Weights of a small GPT-style language model, trained from scratch on English Wikipedia.
Size: width 384, MLP 1536 tanh GELU.
Architecture: LayerNorm before each block, learned positions, biases, tied embeddings, attention and MLP in parallel.
Each number is 500 + 25 x the weight over its row's rms, rounded and kept within 0 to 999. Layers, rows and columns count from 0. Numbers have three digits each. The size before them is the row's rms in percent of the matrix's.

# q: layer 9 attention query, 384x384, rms 0.028, rows 107-127, columns 64-127
# k: layer 9 attention key, 384x384, rms 0.0237, rows 107-127, columns 64-127
# v: layer 9 attention value, 384x384, rms 0.0181, rows 0-25, columns 64-127
# o: layer 9 attention output (transposed), 384x384, rms 0.0342, rows 0-24, columns 64-127
q107 095:520513524511515540515514479501479519506474511509511486506494482494475487461484531463486471495511504470509483519482496496455503536491507472465495432496525512478397502473528493550482505530485499
k107 099:534499473519508462465543483498496533535513525512532496490492496493495463496503505484490482507533468504501499503488490511466501486556493450490473528492498467483511467466517483535474482558512496
q108 079:487489507509475520526476512499490498511465499455505505490462518502535448502503522484509512506484483480512468526412477500521469479459455511485513503495519514496480505537467507503437519476527500
k108 076:503484497555527498488502484535493456510500488461466503512492510510479480501457496504492481518547509507479494506543514490518511473460517491518553499513494480459494498478503512489506515534480502
q109 094:507473499500542509465503540518516460570538500508537509506558540499547485503522507503490502465489511519511560483498542466510518551536506503523481483534528461487518504500516528495531535510517558
k109 081:505507510519463479481482515485550499533506521508531533511515529520535516525491491496506493448487499494479497493497515511498513513509488496486392509479519481577506502488514525510455432452499497
q110 093:514492469493512472480447519463487591550518514550501523512506490541560488508541478464482549521475485493499510465484492490481510503522534507479467497509493477550542488560489457554518488489493488
k110 074:513525498463494488504481483528505537530482485511504488514512501491522497513517502489528485474509507500504521499515468489474490505530500491489422498459482520623472465501500514478476505488505495
q111 088:517477568504482509503538533500473490519521529526549556536503483475528503564508476507475513469490519512499487483535489490480455569491516511512468488526545469511518504517496519519512514520489536
k111 084:515499480502495463494465489471514517555482504514545516533501547508554454540502504482508520510524502486480481510492531539479522523513472498518434528507517486606502489480539489514477476460480516
q112 097:487483459528542484490519478458486479458504493497496493459515479566513455532535508484476508548481472508469496499496495494495499519453510491517482510531518525465507492441516498524537418513477512
k112 078:499497494520518479515508525481498534516500510517508504502526484500528516517509484506480524508513494493468500482489473478522496552548522513506416490447497499605506501520480473517493502526498491
q113 084:550507485491489495510468518501482535505518484500522531481517500463495494509530517484491492506508504493504507466554506507481513510512537509504489536520459519496509526495499481509547458493507516
k113 076:520484502512492501550523491442527531504507497533513501507525501518532516538532481504502518496477512508491502494504484488496529513513526522483501499459449497559487539516495509497499498494517500
q114 089:512496488491472482536485475466506495465508502502508490510484505530465463478508445507476488533459494521504463543479440460493484459496508516453479503504487482506495469551466495466454474495509508
k114 091:475515504492466538498498508517495474451507536489448526510495490475487535525484540480503511505518501520546500502516515481469521523486518501519501493522472498437472505516440486510528514481499513
q115 094:451522491518524476461467500465521461490527471516527473488499506486517492497496448501513497466540487512516494489453472502480505523485500471450504482489464517518470486515501456480456489491538480
k115 087:481544489490522565487488500523499474463508496474546520519491489499490487503496535524516468459513513526559548499504488459496502473503495472490557477530503494455505538481473500528513483481463484
q116 087:484494547517503511494500491508554484497510487519457523557499515475441500499440527517477457476481519483482494532474493462506520490498555495537491527471514494485467501526528493476483485516515513
k116 077:482508481492506506523483485504500487475503522471493522482471485507480484506478515488500508481514476522548500532509522505479497480482501494529524511526505503445534462483499508512505500481492504
q117 094:505521494509481480500540484496514492479504505503494517447511443494504497500495510469524495462534482515496513491579530499490495579497498499523475470509552533508491500428511522511526528505480487
k117 084:512470498510469507482471529501481511519507466527563522520503537487515501496480492515509503495497525468454496508451500526519505527508515503510490489499577502582481513475489494488478493491524500
q118 098:443534503503470496518502503521500467469512530485489536500511539475445476503476497487482441497589489466489468539513494483510493542468482502523533532468434559473511491497512486500509494489497499
k118 077:480510470524511501502479479495487472464494497500496504493461464512441523495498493503517492494514497513495482499510528486519498481496512484473566538539497492432506517502503473519499486488500522
q119 088:488538482523492507491534510522503477502517464488505515526504489512502495507514530529441503486514456541494453506469474479509482506505487551506485497528533481488498493512540511483505495495508544
k119 096:490484469536516492471496490473545495487455484504513477525512499473467497485504506487477506513523458436406493488476524505494541518535489516518452526469511509538536463469513481509499496507495514
q120 102:497515476456507472534504476479503516488500479478523477507503522448473514488496467530525522458508498539487504513516484499482511501508559510495493499508493496482475491494482497470496523480537498
k120 103:494470518495509627506526502491497462482519523480492499485488501494485498494549510527461482533489488497509553520502492487501488504475492498497582501501492501402481509497511520483501527482489463
q121 097:493487503478469500502523469472510510475482508466534493495480501527478506482537475529503486501490507508511471491518529455484495482499497475491546511509494453462520501471446490501513499485495486
k121 090:492438516565493553534507481504521507481496507501508477516495495520484496499492479509500489530486486481507502487484495507508480503459496509514523511514490500450494496528521503523489516517496520
q122 086:561530455514534487505493512492496523496510451522492484564506487487502471507501502520510493520485506571508516492485520478487573541521526495466473498525540492492474501543510506494486492500492540
k122 076:521489465475493474480514499489489509501491521516513536509523490470519500507499540504495527480481489501488533479490505503473500531567522491512411508472480499569497436479449495512509498500505487
q123 104:462520513471467503481507515489506527500470496466512497488493498539473520506530467513518499523539538519494492494536477543478466458507490521493538502510475474483543536487470508504494518499485468
k123 079:475495534512503531509518466521513494492536521495501502497501493490473473505491500506456499520493491484550483503513468497511479452467510498505576509546506521388521527493533498520476485535504508
q124 083:513532510514487488515503474488506493477497495503504494476509513489472517476483483523502485507506488455505518515508515487515504468502481481502513509497504492523487519512488492500488496492564426
k124 072:499493529481514527495490486514469497459482502492477505458471493510484496505474542496507493490508493516539485510537486519509476461474517499497581485537544481425496527492496495523540498492499492
q125 085:481494479524504522511513526524504472482501529527545504504481470455458492507491526480486521488547421471473522509526502456460464492490520503520517465464496506482489516492498483536475504495475503
k125 090:524513466517504457510512491461481506516541492537464501493517498499496503460459464470540509501492493482444493515468499503484476523465523468471497546519493503560511509524507481479510495488507490
q126 104:485485486517503517539546486515480508480505505511469518507475515465444506524506513524498512511499519452486498495511484489512500478481515478509547526500474500492504519529495460505499497510498512
k126 085:504474473515562483523486427475480480481510492486496478494461449539468473467518506484488523512498492512534446491485511507491491503495496478496589500546502523460498510471515499497518514503490492
q127 098:454496488485487497502463486485457475468462498482459464524470509544486511482482508498531460519500498462475494502493508509539528480515503505488536487490448516500495480512460474503494471457480510
k127 083:501520515509529519547514485517457499457517498481496498484480467484464497496516476516514502518486484521520515489518500483509475488491523497521591482521476497410509512520458489495532498552488482
v0 109:512476514481509461528504516508523494513556510516504548472488524498506514557523515460521485490487505542511515480476517448428504475538488550502490476493500540486477493509501514511496523514499484
o0 120:512498504490515518498502507486527515487501481499461466484501514505539497527487520514457480507507490493495475498494473499539503510475482489502519502502492479486533510460499500526530468501507484
v1 109:550463473460506490469512494493514492534514503499513538467520505517470501576508482499514525517536590521504482525435473453519495499452451457482480492493492498528475470534469533517534474503474504
o1 086:482486457526521580504526496501497501471511507497483500498490511501523515517492494518474487530497481496517490480522521530532467461486473488504534468534495482417504521546482530494510523490499485
v2 108:506499503516505485475471468491491454515511503472496491439489499503526480501483494507523502493504506490485527486533514517457534483518520501455532483495479482481502474508524507520478517466544494
o2 108:492510517486514479491494521513514505515526528510526494505498530473525466491525475497517505513455518545498476497452509486511471519457461501495492500567524515510501506528496510528542455526478482
v3 102:509476518511518492474520449493495513515461468507500512552526512525481521527472512541484578505557554564461488485521483460532453485506488498499495456504564468506524511511500549543496484483498475
o3 106:481531452516465503492502525477532504480497509537508498457479505492506501490501501503549501542498496483525480503479488553479512503505503506500507558476489531541485478552456475490523501561502467
v4 089:519518525491532493514524477541514532496508509494489509481505489510513544516475484531502534484485562481452496517529452483506507524559509527504497497462496518527514486541498492498469474478500538
o4 066:497472501492516523494508519511492464493519511536499485512499484513468475488507517471528497522509468515585487486458507501505497477462498496523535487506503523387507487501494486530501526523496499
v5 114:471521502505494528499486481508532510462463537503511454491448495496511484476499553498498491477495435431486567507502486519540567509510497534521531480501512514519485490482493501511533495522515504
o5 119:521512556501487482479508518502490497532516510514559493521527500497544487471497484500516546485490503515516497522462487482499510495498507482446472499501512461511522494511545480498449525521512523
v6 103:493482463499525477494484502493493505524447526479500492470521525545507497512511475457478459505495484501478497491505456461530498464473487494517480468511540473513462458492512503464457441486538484
o6 093:507506517553475507451514513509530485508493514466522498513416444501518493495499475529532492525498501524499516528486497547490461552515460505478541488502504523500499525496487493486515491509440525
v7 105:478514525514513463503491504530466473507487416524516491497503497486513514509456496462528516464521501513511474489552530548527470467493496491478470496487535475471528494468507575492511495500538441
o7 104:552505486486490515492484490481540532512495509495504538495454502475513502462497487555514469528503536535472507514492458484492499512489510533479554528502462533519507501499489497486528468507446477
v8 110:503481530507483511508497513495528495464476485478507513529524477571500493483472432475522478488436469553534494504493512480463490488497550483491477489483542523513479509521486489483490501484494481
o8 102:489502488559490510518519478522468517515470512509480493509467473489462508489506532500460481489519497450495512526528466536540518526513496512510478527494486476486503465464517476491502493472506567
v9 110:489480536501512533508482501521510516531533537498497493450498504519491482531555501482532471477517398425529544468453499507503516495488501470498504532469480504503509473515481528494494495524531512
o9 117:488460503472490502482491511490469503516556532500502495514480486484506465519462512461445507491503498511489493508517504484513465546514462503504547473514520507488458485493488512474508502482498518
v10 096:526482478511510516501507434471517535479449490511533522532492485533493473485520488551495477500511469492480516472496504458513474485528474482493479474479535495504495526518510499493466490494485493
o10 092:468495477501502527521534517567491475506489488515513458499465501518483474568519540490494539533530494453512476512492510560499508524534511521487531536540492491495482463465499496512487497514567497
v11 098:460497489505497499525511499494509479533504495498496517446474522485477530549483501482536496478535501498515543492490488527538540455521509501493508495475518512470455488456452494521540525523525468
o11 104:528494554491471510485472494468510504485517514462531514513481469499531495492465493559514513520488520515479511500518480486493503498440425512431525482506473473518533507523501495464492457476473496
v12 103:505523498506499509466509513542517506511546470493547459459484493510520501470559505461498478516512463515508442511440522509510502486503469454557489489508499517497518493519512457512546492531480539
o12 096:457474495506515528509513505503509472497488499458498512495490518483503505547501510486492460450540478472513517513490508471505513496482524508510487490492525478438509487449507545474443526417520499
v13 107:533484493499466485499485492511502498504612483489505519508515487501498565519474474486508488531500538537527434495488500481463468484470517571499502443519477500488522502519496515529509491489511494
o13 103:512510460511529501530516497518501496469484502510486505498498535535506519524498511530496481485506475523481476490529532472523474507502516478536511540500521476492533503453484510502537510446483495
v14 107:492492522505475491518509476495440500488481453507495532527517501496493455518508467510470510522535535474496505496511507465508431478511501524495500486508512446488490529454472509494499491530481474
o14 083:493504485517517482526501496491510490462509490484485500501495487509469527499525493554502500510506496514496474484504503520470508513508506492482512497500482515577477499504510501509508488499509481
v15 097:476473508499500509450477539526477473478479483457502510497534476529480482514545430493495511548543479493500457525487473480528477485506468485493447518505520445506519472491481469460528438508507492
o15 090:483479485526508484498502486466494516503485542473503521501444487466470502494493505527523476488520512491503529507540508534473498541498501520497506493511482547568457498518496511486491529478483504
v16 112:525502508506496464495509501495468526552524485500482437525544504516472532509507470482504499490510548506497502486526500516489518478505491517525496468523500458520511496486479534474487445492524496
o16 120:515478445513493493484490507509540478497506540465500512477452482501548514468487481553556497553477485543519485510495528526497438527504466465468555503496489540546504512497479491503529531528433507
v17 099:488560524535524514500495522522474501452507495502500486484512520517490545472543502492460514509485447469463519503522530573464563481472498505543483430469468534488535479499494458498518535463521489
o17 104:496493494476484505476473510473543477502492473439507468515475521450509467491502490483510503455511522528553511524505498423519525480515522503503509507505511504483519484490565493479476487525526541
v18 098:520471437477529475483512485500514536494509487501488530514545481515451522484520472539519510512465497558485478511470529501470502499502493486529498491521539481489545515515526533520527468486460493
o18 082:466525482510478544469495500512462510480486527483511472478404500518489515559474521525511530522501474503505487508513505505529506537508489501518560477500503498466484463500458502489491511480544497
v19 106:473479477458485493501492491476485467505551516506495539487496515522497478519518492510497524513510476532493468538493508505527448497494508424447499490503531500489492500472506488536508483509472487
o19 090:497519486544532480490499508493456505475471492485470483519474499492497521555534481494467489496511507466476509506519486491481500498502487493513448502465461479561466523563477498499503481473547483
v20 096:489496498521473515513462519478506465515464507492509498511521473493498506478549484487502492473496517425514516508514470499447503510472498507555483506459458492505470492523485472497485475455488505
o20 102:497493489532542510513538483504498478518533499467515527509514497543514504499484544497449489494478496484517493517526535480487507493517517504499529514529525500472479518482554518531535548480522521
v21 108:473492532483509451511513558498455532490519530507454473458539501487506495505516505507484510488545535467499497486503459521495494527495459522515508538508508437527504505494492465486516462545528534
o21 107:477504505508516525464516516475517500473488559481530492474491486469477518468491479520538485515471497555561497505491527473484506466449476506492534441486487554467472540529501506509476510482475482
v22 104:502464486510503478461504553507451529488506454499496514508536479507476523481498439524474487500489497533484449474518531529468479531470497489468504511522529535483541506539479464497495503475475532
o22 096:492517472470484502537507440469505509490465536491467483508476522498486539503498530513472485498508521465489530522547494487525522482531527520546461477503477454457488516507502485506497526448512516
v23 108:527504514475493501519486479518462482491528552516488501450476504525491476504500499534488505509495525479499522500508489521496500520503500507489536501511437503515482513519455482513518521478451521
o23 095:468498477481517481529488492466502489485515509531483500504554526473512510513509494492478529509493489488495499499490536498496524475497478475484428483540535493509494546529538522533464509510534496
v24 103:504504540462480542484478505502504493493529524503519523516520504525488485487565498513483465501484467513497480528444510504482487482479504442497515471515476550519522498559507429497517531520481515
o24 099:471495465523547465543545493489474472505496496500468453493537500471499521510515506448432493439529488444500487516518524490498518472516509519520411492474525455467491502463546548487467525449565518
v25 098:480514451541536487477497522487493523495499432507523474526526505501509520512509455479501471490441478508503508510504518542488519523487496504505475498512505445522488499495519508474510459477528472